{"n_layer": 10, "n_kv_head": 5, "d_mlp": 1280, "vocab_size": 8192, "activation": "geglu", "norm": "rmsnorm", "positions": "rope", "rope_fraction": 1.0, "attn_scale": 0.125, "bias": "none", "extras": ["capped logits"], "lr": 0.000659, "lr_mult_o": 1.52, "decay_fraction": 0.311, "seq_len": 1024}
Each number is 128 + 24 x the weight over its row's rms, rounded and kept within 0 to 255. Layers, rows and columns count from 0. Numbers have three digits each. The size before them is the row's rms in percent of the matrix's.

# layer 2 attention key, 320x640, rms 0.0519, rows 75-183, columns 384-511
097:132098180147128032144102134135147136136162163079136097131130146182085154135106117116157143152133136122104147132080130105126108127136185099117111156109116118117156108183124117094151152098134120141114114130154136129172117150135129128135150165117117152131117109141123125121133137126090170071060097152155066119131118135115129115122111146159122128100120115114096152114144104136130118148122
080:096131133141111092163081063109099104144133147103116078175096136186147181155125120087121108115129104100085137191149143131113135125166129143111088118179133094142128083109145115138086134113103143138157116111144139122115105133166195099140147102146113139133188167132118133101137159149103132117124129122152135139149088107145114140115147137088126165084167121125118173145117121139082084095070
092:145162134142121127114139136114111148141081151173093117118103121140169116180152114104117136101061123117074139101139152130158130121097111160161116134163149138125145128150127099150126110083106150133164131105150121155125132139074195117141127144117119113115111178101107129126140129106142136124091114130131125169127124114163150166135122119122132102104140143137147119118087146134138116127121
087:168161154161153123129163192090151134072126133165101138122125108096150111151125136126082124132159104157143156088129152113151111111122124117094136150132130104110132126114087120161127159120107149135155144135102095145134151083082091127141129108166130133119123111107166147110114118085084123111121095113097091155123152125133140096153091070108116162125087119174147132105104150121156154129116
109:130060156086158145133174193136150107149135086137129129126129126088171095138137102130133141150117118158112156094166149173134158086136079131115179147100098101084084153090147167138175157141161099101095102125125121130103143094124106092120115135100144150106129132092162137108096116080141128110180138135122096178137137133153152113164106058114124104138150125152111121103140131103129189132157
107:113114075110139158158143102129149114129130134085132096161125098139132154158143113096139117178090133085125104142118134110096153134104158118118083165112117161147124116114138143122116132101117133125121165129133088118134133112133126132135134102084125101153166123143113135140173099110147113135142142122164148116121086128123150132144131138096151166110119128166164114119156129113127099134136
108:127122099109158166122106152164139145125150099102141179155137139137150091176160091084134075164119123131124105141145127140163087123161113161110174122095107102149136150123136117151123120127183103138131102151064102112116115118160116087111173137093147075147100111134132133145179133130118079111158114115073127146121109122097152103147140116125125117087148136150120126160167135146128107105150
082:133139124114159141153101095108088133154114115126107117118131141097124168182150128126159137131102128110110121138175155154126171099114154141119135110166144083168157105112141174127106156162121150136119111082159140113135093135180162127128100127134113153099133131125111122091144130137131147134140118164114115136113104125122131105091135156124123129134125120147116139187176126131062175105145
114:122148187129113072122124152098120151126147101137104197130127139111103128080084086142107134156125139130108148115165152112156147140114091106135171123139118084088124126156113100135205136154155134127098119124155120126126200148142105141170143157123136155119152143112188093124087126096108161105111136115158079133126130150180124146100158137136136120164105129084124137162117129120136187131134
136:129166051128149119140110045101068130115130173086143107132089140138086120168136119121141122135098114122126151151135127123112114156122103154135057114133141167131121136141100093143114136100115118152136152121164144152122112128156121116107150093117110085148129112125115138162156129182143109124138105141122237111139124118119155140124150132117123158127100142128164127122132094130116095122078
107:111129090126107125086123105166119185122180167129090125120090140116152094148153154131152121149108124091151110162162131138107141133156105112122101146165096085136130137170162119133093140084130124121152098095180147140141085121104118115103135125062125102104104102131122122133167108159180149157175093157181128137136108123127127137093155141111108096133148137119142114095098148125098072125116
096:136127155135085109080133170111165096116093102148134153115081128134150104126133150131112147120157103143115132124118145125137110138111098160116170137091137155112106130118131138130177114113120141137142168095130147161090109125099131131138115094159143097133111147113143190097118138151174130151100130131150144154116109119166115164170141087125101127121113140126135120085065154168179149112105
114:090121163135100127116134127130154156170116106142163111144136166107156094118079147117127109114153156154115140103130142151128137130160135163098068171089116059112125154144111155107115125165136117115144115205109099162115137133117114129134144114113072161114145085133165108102158091106107155167129145095158148125140141199124114143123103160158152081151153100136127111103125149107147105080118
110:155128150087144092105128126116167118117052143152128087139104164100114111174130105148152131150149089116145158133109121180131118086086095131119115152138101139095124135101147128120168109130141090137105104099160173138147097122135149115129111093150156135121109160145148143115101148101128151155146108126154135139139110105161164143152115139106118116126082120127144123097063170111148159115103
107:149131101145114134127154119129067210122179107122167099124119140193170128106131135122125101118084116166106119137151084110126174120104149152124144150142134139121157114127136156090118125158141103130135111159154147161108146143123092107167160146170161139128166124143107133131116130152122150099167144135125098147132142129108171128100163091115141122131145162104177160138158077122115144162115
108:125172149162074073132106144138126137103144067118127130113119169140113154146128112139116158131117118087132108112127162129105028094145162133147139097144149154142105115151122094084114136115097162156131158116162136110144096136133145155158130117140147116153112153117117144122116157176149120126088094118179117126137122087160127147154161160092135119136129146136121140086104145127140152098083
098:144142074138138124137149113107093201141100192146134082158197129116129119105101121145119128115153143133153123170111110152151097128119172119134069150139126118109143164114108131124076098130145121106118099162118112125168175129137124105092141137120112132144173115121115092170164143138061157137128107123115191090138145146101098100111144148129136140147127134139123139129151129129111103156097
106:114124156133113063166134129101094165119110152101127116099135121126124088128128112107110119126155145116131151181088146127126130132154122144137112154087114090141169140127111083183146169150088112154133126166126094092114159121099123132151122104143119122106114066111130159111130149156096142153093124086169153123106144149124108153155149083102144147162138116118114144076113203107153133138108
107:091145147143111099126111161110140129138121113092126171134083135132147144155101130116121150126115118135163115169091133134095135138109186122120207152104129146126094119090144165133175099091126142111088141112093136127090125088167199151101093128144106110112142151110086167107147128151092102121082121149134174125124085128125117123118137133086130119148139106134115119133123115096141145125136
096:120132118130158178119124131118184157157152124111130105105145132112130110108152135130112151072118154098131105117117122120122105136134148109123159116169144149151138096128117153132094087129136115121142176162123128139186094122140129123100133136136133135117132142150099121120116115093116121120148091152133115130141091156081121093102102148146114110124120136144154108135164088121103094131127
106:138121096140117137121138092103109102100100148101136081128151131159131161153134176128119113099153099144147110154132137154124164115145154159150116143107125140139154121098124109100102090148131128131138085086127128107118120148150116126118125133158134132093110123151109150116169097125117109160167100116136170113103144129137135147136142089142170158136119159111110169103127107155120138107111
081:127196136094145149158149134105093139153151124149198157113160137154105090122129131150094099117171160110092136103103133109144158146138158130131142157172132046162141102153084127135120110128120118149135113140108139154167181109067114138105115117160097174166130124139082092150107102113111178122139111043105091135130179128115097114123115141119151151105137125152094129146131153122155134133108
077:098162110149161154130126119091168098144128165125126146157112136128104135174106110132076134136157124142131164114172112162160122165134130093150124126151112089134182107142099184117093135139152111139142116122101106136153166126134082122129122105161094113107124130153124134137131105106097135108139100135141115151168146156149124106160129147152091127109100125117151150127114115109114080154125
086:141157164109135109160166128101140121150150106094170162141171123150072121147123121165097117092106174105105123087108101098130148080126137147140137113083101165143116123114118122121123136129145119090099129111160112137116161127080130100150136149156110165150140116129079098145156112141152130098110085111149104147097127158116119128127109071141143161120147139105092140120192176135134135114136
075:177151150124110098154130111126149076152111121096093144131171148116128092140088106135122133151160149128139119120111097123083122070147118135160134128084162153142115151105127120136148148116118101134138136110143119139109146107156171147146094156155143113141147091108107124116130139163111119111161085133149193136131093105155109215098151135122152143133130121124125116147136193119112116128103
079:148166160127145100149089106116135129154147123129137127106152112133094119096145114124142118121135154142115097119103143157129095091145138168166095090148150143095127131129127122102178163099110085107149152087137122124117129102107146128137134120139108122166140114114112154109145102125118137057114077109131152125121134147110102149121098123096158124142112141125105136117151138148095100127114
075:136110125115144140145129152166077153118117134114117142150132152149117130166104107143136129145126142156129106140090152122126117161101099135154138169118083134092166057151158207145099151167139131116121137164144135123152116111174139109126158132130134122136100123099183101132096130090126156111129140138134116134155117120144171104122106137129171103153147116144091145123133112112184129131152
084:108175132132109135168147146134123098126124142134150130098150134145133123106125117100091151119141148120144112101147115077121152149088136116127129134135176099094141119126116158131146115151097145162111161146133098137093178147101123176108135158155079131080148132118066128106143124131107133153150146149122062154140128173106091106145138112162136112132148116090131104126107178148143093144179
082:120156144138165156131127074124169170175085119143137111163107150126071143108150150131122131096193167113141142124148137161163151149089135146165124140164186143141139153142101154082156065154150136112114116118102128171113153150132128179155117098144142134094125157175086179174162141155142138105115134128107157119124112149157116094141134117119117129133161135111101109097140095171145126110121
086:115140068160127169104110135139152089115118189145128145101135134112148089123101150101136136085152134120151108135152107140162112142110159086122093158137152148144160084128148154075065151120106157137145132106120125123106113112154144155138106134141126091126118140135087150094087112156137137144129195175135123111125112146120118138130122172106124081126128119124148143124059127120108098147124
093:137079153130151117142178161115111090136094095094134152135127122079150138105115118099147124167141153108128126088158129142145149144115149108131123158058098133127151102138107113108142169171107170110066117157097109152175128112111082096129129116151075119169117083119155134105086126109165152136155105127129061126113081142118144080114124109150128154134121116203154133135120175156136160139122
085:121133113147110155112064081143143111156128173106098078156125136146115119141118132123129134118152141107142110182131160150135157133118137130121110129121160142167151099144131172103079099096143133150165152104129135148130086120182163132130135144137117081121174146109095125115159113144111104113133122149119172077152106104120123144149079155112143133117102117146136136130139104118092115103132
098:082111110127086178124129129161143118117139126088084088102126106105089150146159131105124127135113167174128120161122102122121109173180117152142072121161146153132084116131121117130116130143107115140143145130133144151070127160178098134088144132099146124129151090169104154137150133143156111121103177137172159129107131150112157144133146116128115102112137125130124097129127137123128104128114
095:132069135114112145130121175145122052143135123131151154122108116086136112131076138142151128133142121149132142092133125106109119071154111117116158152088057074118095157136123096152155166123116076108091104158103105106119137128128128090090118107083148156132156077147160160095109126116150127108134101097117100138112130106147144112130131092125148168168131103138118122115182125128158158103127
103:115147161138122100160132082119105134132107140125120134154150142161129108144121142139125106122132113156100146152090138100169121054111140102121112112146122098109161106144095126117144129159117139128136118122170120181140146137122131156134128108156130129116138132153164086147090125138081153136115084137117121136121120146108145099112110181098150114106130130172144173169127114113115121127114
098:121116153087106068159130094129129145090131138127111115142145152159126141145148127095133114153098141145122128174122143128105121096123125114145153061113129122132135088136129135109172184145120106136161164075183145116155103118145140134123170107114152140103148121137141113120180123119145138128126148076125126111137126116130117107110094124111101135138145106152126200161131138104126157122133
079:125126165118120145110142181118175110112119119106133159098148128116120141133155137147157109122114131119135151084138089141140141109147055141113155138129129159116141133132117111107179152132128128124118123121134135121117138120078078112120107137167147127100172128145169159130119134099115108139119113108123090200117161111114172097144119109125147126116137163122127155126104137103171173170142
078:119112126123130110157125066132141172148127160091146115134169109116144118173140120128104078090143133156120144155101133165125155093156117110171102131204152118151129110093126143128075115116138125137122115128156138127135070138168156158097132138097110124144118110145114115144150113123134145150152140167133162106130124126085116140108112133076127135128168118128108110146156123134088048077104
099:118112144130157117107097150150150115147113119151105127143103102118157112136137119115109126150110131094100140150107145175114131136108141133127122177092110124140137153082095119077157160088130108141146139127137125135100157159116176100144116147151103131122098145074147162109111104090094132088145095164122113126146115109126118139109151142109144133128103103138155136140150128143118111139101
104:159095158155143114124157164135138117093109115119146127136168112081096134116134109116150120132167136101144138113127094162105140163143144095085114167111123143114127123147143124162140148145185121124115059133100103070164141123129100127123118137106170110142133122124141150135149145120130120122147080090091118147128113110108114129147134130112162135134079095171171140156167111099134121140145
087:108151176142110068130128178063169106119109066135144198118130118141148133085152109116124137100124129121125139116096138147142154159154151140133177146093140115127137139131090098098182114138117156115089164145103109123085133142110129108132128127166130146120139147117146184101123164110107103093106152096113122156125124150147130124150135123115147116133149132152122123116093150168166203149155
086:082141111106158150148108081131112176147140144127135116133147129116140147135129131123123136128122153104116107148153157132123154091139145117118089101196114089153123095128129128128066117139122143126158110112150146111141133120162136116123125159133091165112124100114129084137108137104125174153152133162135106114150142157118123119064148170102103124141151111138113126172174127123092078106133
097:110094156110102137123135145178124159169117168160120132137105118133150071109093100112116106132149130177105122131133133072119127133091108086119101114110129075158099114153129137167105116173133115126151092134123139131138153112129167108130131128096110117105113111107095075080117098120171141136111152107133131137150123152137153139129091107119125113119119141130103138085136130092147110091139
097:108159090121174117165135108122137117117139132093151130120139103122128076107091113141110128165129123115165135139102091102131130122077132145139135156142118129143175153139086116142121150133129137156087129173138104160146158127137087143150119092128137124148141112141139120141123125110153097144149098143104137119115108161130141135109121142149133118108114146137143117134172128124129086132132
096:143112118109122092097119104102131136099122147168125129116079142159118122150197180093100118105115125118135135093133085117132125140148124096130126093114169138132142101128137133117185152113136142117170168105126140148133131152051143126129138131160159117098073133110110167164187127137184143141133119134157104216124110101107106113161138105150098127105082150157132165081082127142155186131141
106:153133139110133077098094077110141120120130185091168137071136149150093126083071121128111089126173162144165108120136134104152123139088130126118046105130137136159117127142102097081119133137157159136125158140149120088143131137108103139173100120166144130119097146155109125133119121143094113118100124132109138086146176117131116101132123171140147099112087154118117129144089087147154121090091
110:124111062116131135112138137151086131132166137086159102189102118163175128119087128083123123170125120124146107140179081117140189098149163132120126148131108152133121103131149176118089146110142104125142119115183128190112126142129137066158136151144111133110144156123095096147123093133133167126195110134112092174133119118140105130091130163121101101112117135138127099116167107105090134122124
103:127091136100120123124116112132160113123140115131108117124123116119063141126117136120178113148129161093107082124144160112136138114110088103097087109189099123115149116091121089099131125153123148128110123122144104103144140136103101123130116137097122132172124110140118088129161125162135151164123133119120117129128140106143139122080113168139138127133126143136105130134160049111100143107145
103:157123167131131140090140133156128121166086108110121137122124154118143150146102165160148118136126163072127143081129141192127099138140132104095085154145135174087115103176109111129079137128127166126148098098144133137170061108116104108094145149108112133124104158125149110136101135150112101134145112112114155090121137081136111127114088134128147175151137138092134126129078107119093174139051
109:148158105144126093135080187143092175152142152172151062166179118120132110102099114098128153142115129140140113143169134151121106159134148105123130128109095147150161161115124061122063121145095154147123138167118123126182102173101110138150139142138119101139100144136130116091151104135105126098142106151146144105112144138110147104096135142186109112141127111127138168137131144148101127154096
105:151129136131100172167103133108119139141136094143105107119112140157167179160099110081117123144083096116079101077136125060149155086106129132128135082187136108151107108149135143131070140156085163121121154110143154142136178120138171112100113175140113106114175138124122110073133155108105155144114137093160068117100104141138124108139113139141118141102148126124104125149135127141150123129096
103:126113105125093129084137131110117123089156147132124142142149106122107122149109113164156103166175144150144151150125156123129103112159104141142113103101124161142145160162108165120160143125107155098157152133128140091063109115117126155101117115159107121113101104138116136115130145137062154141125151123142180100096103121106136101120165112130147118129126105121109118140124151137138133114139
106:126085160123112089149086092128168125107122154104142150106123161146167118146119114109184125158158143073112074112138139099156111128111151064121071115185109122082100125108112138138142119147156126118111091152168139083197132123124140158128131121106131117135126123132151106092114135140093162142070100129116127121172136111178157156158154158087131112114109126087153141123127028113126133112114
077:102168052117160143119109147130155135141146125128106116109105106102158130159166156156161139128112117112087135157111181128113081133136121136152134109109165154148140140142130161156172130128085165122175151167128153156145132152133124103117142150120115104101062116096106169109134095156113084112125147169134127130152082143127106096086142133134130176164127107150182077097161113162112091109131
063:153110182146133114080118102111152157168124109109116172145118138133099141121102150125154106094126101141124068136115104140129114124102131156127115126125068113133120137108149130127089108092150131126110151113105172093147101136136164143162116122119156073116095158130119133152135183129178165112098109145132132115152171110154132153157151119121150127124149092092145140141082098104120119170129
082:148144146137108136175154155142128094111115134122151115106169138147066112148104111120103147091136133145152121117119133124139153153127118125102114112145138085065150158118096122134136143161154138097117107136126093111132149087146102151132157111145142179097185161128163082126133130120086156171130153099133133122101109130144136141150115143138130095133127152132086143140141110115137194118128
089:150129140150131129150130142115112104127139143115134157163168123154089133150143101096119114110169147143105138066091148117121129129152094108106189132093143125107130112124117100153111137131154127160129152069162103065135148143066116113115133118140060148152206156117128088082116137124145164114167155092105082137135128162121144078118125170103071135109135107154113126148168147138164134149127
105:135119147085121097111135109132115146124153135104130155122173100092110105113130128085153120086098156132154119122144135137125146180131059149102076143098135109150124132118136077124129104091147189113127150089119134161119123142123131132158117086150162147138144143152139095136135116115103121124136123137125082162141135169097150162148141112107093119136130166123108140153082131115129131123157
103:133120113133137144129108119141141134107139130113133121113151116140125122146139116153139135106126113161156137173094158147105117180121108090131103128158151129089152124141106152058118095138095097095140109144151135135089149119096107153099129117136166113151135176154132112102136142110141148203175149135118115154134133142125134151149147159097147143096126178119115084130093107124117112076119
102:123169107140138166117119102121143144173130147109101120112129148138114088155145139143132165154130107146138114132117145147097159152154149097137121102189139145128118102179149138185122099173109115113130120160127127141139181135143120131146124152127133089146128145153174107104134113118110160165195108131111123167088070126189145138125138111137174131147113177130105132107090124119115097109136
088:139111106115160140107123070161140092117112124130119134147121088103102135109103131110146080115093137132136156139126131109140141159087135143141126119115148115140197087113128090114128112090165160120181158099114151155133123148124146113129142118107147137116095097117122145168104152134098123105073126117145115109130176127134128155118113104135137125120114101095134125193139140142121092127160
079:140136164117111121141138157115113101131132107118123137115151114166109164146102146108127173113159151115142148091122104089170150143128138105078102116101136092079167147119066167112114107152164127103107163124136069108137141114142112160110140109191132144098182136127143093141128130121121150145121090122150131099119151106157123134155125137154109097143149139122091130164134119086147179155111
106:131127087100151128152109143134141134104107088177116121151138144103147129112123155151114095139140119117177157142123103118104138152120137079120133111138165099120128128135111136123149107143118119155099182140085132154162108095158139141124133150085115143137120123141130091179125144128111093126110118126157160135098151134110131139149104106121161131118091145123131123116139126117114137095134
106:125102131102141099132125173131149125107108141108132142111145157171106120112141168142122097156157124098095135077148099105178150119149137126141155130128107137159108124115125138128107135126134071114137128073116132127100155139093132126169141135119092155094137114112158173128141113138141144141118103148110111120123146138111136088136089127135121114093160118143151156151128155138110148168136
106:133149122130123133109129111170124116128123094133137095127146162125158138116129137165122142129148079124125136147155126135122199187153130152123120148156106111133124111110152173079128066105133096112139127122098139128126111116131119146136129123123115129137108074106166135130125146189159141119113127160106142162099136104119130173143147063107097122123189113139178080131117112132126115144133
100:116131124088183141150158133077072153126131147106121124083110128142129114081113126084149141160106133130136129112102109154115095129101108119126136138132135183181084149160140114090103178138133143133146138094142154104097116146095155052109121125160112109150170127131109129107164151089134141106162111116172108122114116138086131082109117111159124171099116138100139134118158140109119141130125
073:114148098134170111103125081138121144185129174119119127119135147117114147124129159132128096120104132135104115155131116127101138146090158119146106135107164143180147093100140123129117102140122133143186169128107159129148120152120147130127112136137098132104084098137121141132150183147139120118122152100141166128151134137102124103115110111132114146131102133129189103139144100140104093138110
114:122088141082122108097135163075200104119122118063108142113116121121105134127101137103168165099155122127116109101105109108124105119113123121123113132169136152151115116170113133156092127150116122114092147105133111116106143158148146106166123124141157172122099135165164125112124122103133130136119140148142152156142128132157111128126134201141128163115131134108145135151108133098130174078143
109:149137152155102146112116130115129159154141133088135129116112108103150149175118139110113145139143164169143142116130104112166110146112140139115173109105108115106157137105093138148126114162147186110060119137158120132107107112152139114119147160191133129142151160133132132150129122106088103124114133130113122148109160140125097133124146140158158100141098124123135101095129138114154118131117
094:129139114104116144130138123080119154171143178118130140113151101131137123143158124142080121139093140121145130136111119154104123164118123121149112128120160169114101110147084120126105099112079157112104175086141134129127136089129129148119133116096112122115140124136128106107130119118145098121124117162144160127153112177110157149127137164136106132095104143112128108118119144122149126100098
106:126106134106139089109150196115109109138178118158172133152126122162107111136110155139151166142139086096165129119192108139143151120139089147127171134161106134153128071153139130095160147156158132129108135141124130137161116131116130114106116153138080144126082126153099124125093151124112127148117138119124134134106133144134087154114132105134126116117139155115138161126122148130094135096152
105:117151131128152117153119134112113063143127120114147146149137115085145112095136162147167127169150121108100117092084084131143120185087143148149135101126144107127124120148072172107122087146127105120092135110136148104107142121104117127085106067117087116155124122125125115100113104131140141090140089122103133115157140116143120128154147108119132122125167135127131117129138154094191152176103
106:152132156124126118137125087134131130137125125119141115124100069122179124138096141172120129167082145119134176134132114141119114131119150128138141085115108151097105155123108119088114132153140186090105148142104142124150114104156162136104122130162101100105183110112162146118103085151094078120111106160150087146121154130127103184142160119139106128133109148152150112097127109095167105108121
090:108124103137122107123115092149106118151145128082114131101118126143109125110113077116164153132155134153120086123131168123177123135106137130138088118144148156169124130164151115152111109126096103168195118117155122138140158101125117135108152071156119113105096108141125098124147123176130160159195167134100148104119108152119148126145102151119100118160126135152134143170103134117158110121120
178:104106113115142141090107125113130132138134140137115140148063135084181154121148154117167141142090114105105155144122131159084090134120133143145134148107109162169123115115152111101133145092101136154161124150117180131141122159122163116123135155085107098139075092119126184134120131163165087111107134152157152134151136117134124114125139114115116173137138087100170123106136131146136083115123
147:134164186131122116139148119156134103114132129123144144132181095140071147108112119143144120129150135113137115089118080097158196119134131106110142130107122098106114117149117172132131108185148133125064136108123074121121163123137096111142140116160126141106168143141154069142098109098118143106111141094131096108139130104129138106145112147126145097147140153124079161139134165138133185146129
088:154120111141125142112116096106116145115116168065132129126139158091129174173126122109097129149098111127148127153135165164086110113159093164128140139127101173132099117148151099135114145128090127146137157111123133153136127113132121126124132130141173132123118073116124114140138096183126089077163148190140152183107067126117122162086099136120132166135133113132157135128115131149111104119105
073:151144135125125126152146122147133123132148135148147126138136134166086087131072117142081111098159179175152093136140119117131183161164118151150147141123139098125149117148109141164102139123106130119103124098110093129105175100161076129138107103161166148109148140107139093150140108124097158141187103081120112146093123151120114114167137138134136124134157147136087145157099142112135141116155
099:125158137110114129135155115097130126133113120119122133104158141111100121159127113142142143139165098148107110096157085149115158106125100136111141129171117148104095129149125138126108118182159131147105110081128073128096136148132127133161109126139128173124157183153132106093110154102126136164109146128116068112130137110148150137098102131114142051109121136147072134116138144123123150151150
101:149131156136119118138121096169117117136077130151094093126162151139131138138087094084138106114127160107126142077090140144137128127123086126086128122105150064121116137141150127153094120149132143115105127093110100139129136121154142137149126098136074158127174148134165083122121136155143164137135155134122099124098144181164142105136121158128120112124114139153113155166091132106139181100110
103:132139114120107099111124088107121118159122104149145142128137114122137151151167129118133147067108106093153134183119140092125140131130154143159190147073136102113139091109139153118145091101145163118105157157126178154134101164144112140109095121129107101134129096126125143134101150140128106092095143133156155126146102115134126143148127131121149098084110146100116120119115131142112120112115
104:148080135106109163171154140159116128126141124150118165142111090137124155109097112164141078125150148135121137127089117129136137115181089099113154112112114118068136112155125156169148111137125173120132100103148100143140171114137124112147107155158108088144161128116110090078107112097139139166126098110120104115121127126117137122159125130127120165077148100114107135171165125128127131131107
107:148157130115115117140122127059133105124084130143138086126079103107112137151067160117153108182145149110139126108117107168143121107144167122120170103114114203137127080122161133110043152142128127109138129115123131130133191143129137150141129111107150138178112137145153128135136112111139099102125119132153084076111110133142115139120083113115127149119112142134149148123072139125111153130089
097:089122130126097109115137123139150087133119123135126151124114105117167126129100122148110111108126131114155129164115105166125130124105153153124128149159107124096129143125150115131127107114122115127145046159128168105126120119108105129135126143093094127127091133104146143123158111143132148081146164143099115167120115136134143120104190110134125152155171068100124129151085106118088074115133
101:129137167116122157129158137105137150131113138172116148098131160148087110175156127152080095137137119158160152129109140104119147102149153135157141116129123159125146160154138121133136139146175144119118124115116117129165146137133130120151135150144123124120169141162157059151079145084128159105121114145130107122149143137110158138126122127084153073155150143105085135145121132163107131112140
139:133107109138121140078096152115119138137154133118147126129076128097186141121177176143156154149109111106136151134139123156096088138124122144130160139117115181150126132126154109090144164098114135122175129155122180145156095132105163137106132148068117093133087095104107198110117129173161088094121136157135185127150114121139113123119127121113128148131111101118182145106137123149139084109114
097:158130159129102109165150125141122140120104133128141137117177122178055094131093100101103143121152138136146111095127123144151141129140127092091106111137136098097140139115102127146126102169165132109088104102151074127122153106113091139136130100175136147109157171149171064132129134106094182152133134106134098119103131146123126119150100153134117114125119140167075130135121135093137177139138
080:111160091148147177142136106158107127147158143113092123107144138090154148143155147130151118137120116148153139110125128094083166148145089097135099150139168156183113126165137164098135171130133135157085136192084119140147141152134154073111154130169148159140128129132111107157119039146105121124131116144124133160138084094133122126092110143142157119117130182106152129147136122123116093142114
090:148150155120095163149129117153136121151124150163111131070168125158097150134113145170120121121132128128115142087109138108137175164114150117142135130119156124111128156136099132129169115162146105108072162142153093143140143114121114122148134132147127165126182135127177058146090102129091146147157116155130095115107087124121159126138117120147122110126127194116091114159148150133118127196098
085:143133111116122111139158156093134160078146128095169113115138119177095086141096079103137127131129135128178084110143146126139142093136136121152161141166121137151110118124120099144152112124143106110119143130145094144107120094104115159164069136124148108134108146158131158131089117096105119170133167134163087133132112120150088124133149122159138126145102141153139167175116128106132126090169
108:107156122140147134155137121121139152101124072155095169162151113129118097095086160160156119146140130127120120138141124090129143161072100109125143130124138074101115097121184132081164128148130120155118105158116163146134143117118122132126130140115128140094107134161140143077128086122149152110071182141146122118103111101119121101106090106137134104171106132114147158135102159122101133097196
101:109134139119152120098129097106185148138096141150114174114129144093131167173153138120083106161115122115120150123107140113124113143132165136075110070132140135128100126146096146114150132135081131154125129122096161146121110138155088133137125151119110141086126139168124137108127144101150118093085138135154137135117093143114141160115108103096088115092112128123125109089092133190150122122118
097:128153136128154096132126088124167130075131154085092132131124088147112154140091122129118150101159102129090101140141157125179131156178111112106147114087139109147180108110097166120094125129114122119122183155138102142133160149108088156091120108178148115097114132152136137136100120147109142144106148105173121159117117137121095123120113142143114129110125170123144094146107167112154123163117
096:110110163105047124099115151137151123123102106111118078122120110111129110143157137107131129115135117164128146126126128099104134063113140124149125181148123149107148131135173152150155144125175129141166114110117130082177093142179174099175148131144152121152141132122079141116132134117145118152128144115148115151147103120163126145130160159102152077111113104134120176130121103122138134099130
090:095133149123165131161162128152092124162144128161115130201147164142132122124129119127120113112102136126139109131114094130129147164133114139162104123113107113145151116109123130138091121101150118125182165122121131087130175135121189128119136172113123172125180118121166125133145125138104138110112127110140118111139154137096130084139139106150134137157156129121095134160180086121102112148142
108:133128147080125146158144128118174138138115125152140147142106144166126134131156134141114137140110124127106126142115149186108074147162134149122085144143111140118085166079122111096170143130079144148119113156096127123128068078136102126118121156125095130099086160111121124085149141098140119163094140129145154134124140125146170090117134115116123138181125074134143174081162133157125121091091
081:118124128129150101154127124147117149136145140142141092069142166130162117118124097127143099156132144131149136109096149220095124098125105151164119113147116170176120139148134056169130104107124114107147128147137137120113143100103180129139118160118105086145112127138118128105176121160104106105154123163115137141121088141126135128135117140134148169151115123148121157172141072136099127109110
105:139137119134128112153156071125082139113128159093125131168109112108109131117111132109184110131171125133140126116114124129123116190125113121120162087068105120117112156114131175082137112165098155144123137117134112116127136129139117166118126079144150099142134132152147132100122138100118145136141154108151125126137125126098109135128102124131124144118123147144130092098162166092145139132111
115:151171152129099155123144120155154108145116150138140108120145126165119155136111116117112126138099136125127147096145157070172148145143151135069087133110136096091133156118118168114111112146148137094140140142119097157102179122111070162114123103132108151111168156120153090109117142112077141114102126138119124118106122089139151190163110144140132092127145168134095133152091148120128127157138
093:130105142107106112131145176137115098148140134185136127115150159120107068158100161158153105112131110151150097180143095116139104108118143138154096105186109139101138160128151120140119105136170108083157064150113158132134111099131180144141137109111161137164160169110111164108124115076132122143139143154097108135128141139157121182107131094123170141150097126138108151120111094108112113147151
090:116104131164121115117156146126138124133160116130103129124122106118108110106098165108134113120176140134113155145110106128135153093162137120096113122138127103094138137152145158138090154203129140111141046146148112106123123114127101106131162102123139112178137127130135124111153108104125143136123143099081069138117144131166134132164093117121110136075149091132103159125097164140126146149156
105:123108153109135109116196115160105125145132135158073166123159099145140117104099108149120072098130161122108165119097089146185124117143097150132144074096112089125143136134109108091104107117154127089169129127102115143163159178097143124130125127121134146108200117102129105128099086116114154116101142124109073087116159163112130082103085121154130135091178131125114123167144096141122137124122
107:119130165131133111066124102140121142153115156147143153088142134101156143139118143121096139067142143097168137145143117147120181141116152183147117117166116154149142113141129121119151130096172131151157156153110138127139103110124127115113145149163105145112152111130130126137126130151101137114155114125133133144089175103097104137143116103131116115106160126113098125157090119140118123144132
108:114112079098135101142114107121112130123113133125109045093134103123130127131131079096145105115114143101143147124133181141120121104135127154161139114141096136147153121126126103124103115135106163142104183077122126110119106142168114125125120109095128129123103101115155127133149160156128137119185101117151112103120141144092133095121095142124070128069097115102128120140131124108137124126170
108:098122105155151157127116162137112137090138113114123105135126110128146161125150082107109129100078104119142129104154152129141104113108133147118130168120143123173151102121124152105138113117116113168122122099175125116131133127096154148178138131122168158180138104104181105150148115157106164102132074159138142145141101150147144138148101143119104112107128150145130138105113117103132119123098
120:122137150131091126127137158139130124123139107168128138184170126142123111173143110150103119082142135105141095117109144118138132154139121114096086104138129069088121102126123130163147107122101156117092114119120071113114124133136134157145103138123153159147175145103146120128106158095131158146107104130104086151102132110143152119106126159140136125123115130130106144145156127102150089140147
051:157127110144097090174129096130089118116137151103140108132154149123090137146107077117117134131136129130141104116133142123138172145154141085147128133137143121101125107112075108121136115149182087110104151135168114131127160090137094112105125139163101132104164158130143069126137136107099153126154127106095128109115132137093130098113154158149116123124133147132103138141147155083097147127150
063:128093142142147141032094156142165125134114078149113149146104141083182141136178175139141103159147091144113143141100079118117097172142135172099183122116105114144138123129137116104107102085133140110139103101107172135090127142123158147130129145086107120106086101125094200125125147189144085116104137101122126128139162101144129132122129117132150136125130114113181135136127113126119095112085
119:135126072179103164086120106135107142141153133105120147142094113112129154120144151137101133147096133119111119186125150157093108119105141140136190142103140127109162053098153080101126145090094132150153126126156176158124074175125168150104138142091125097127077079119108139096114163122158058130124136130106166128137104110141122145068135164135116140096125094123161149095157163138143119160133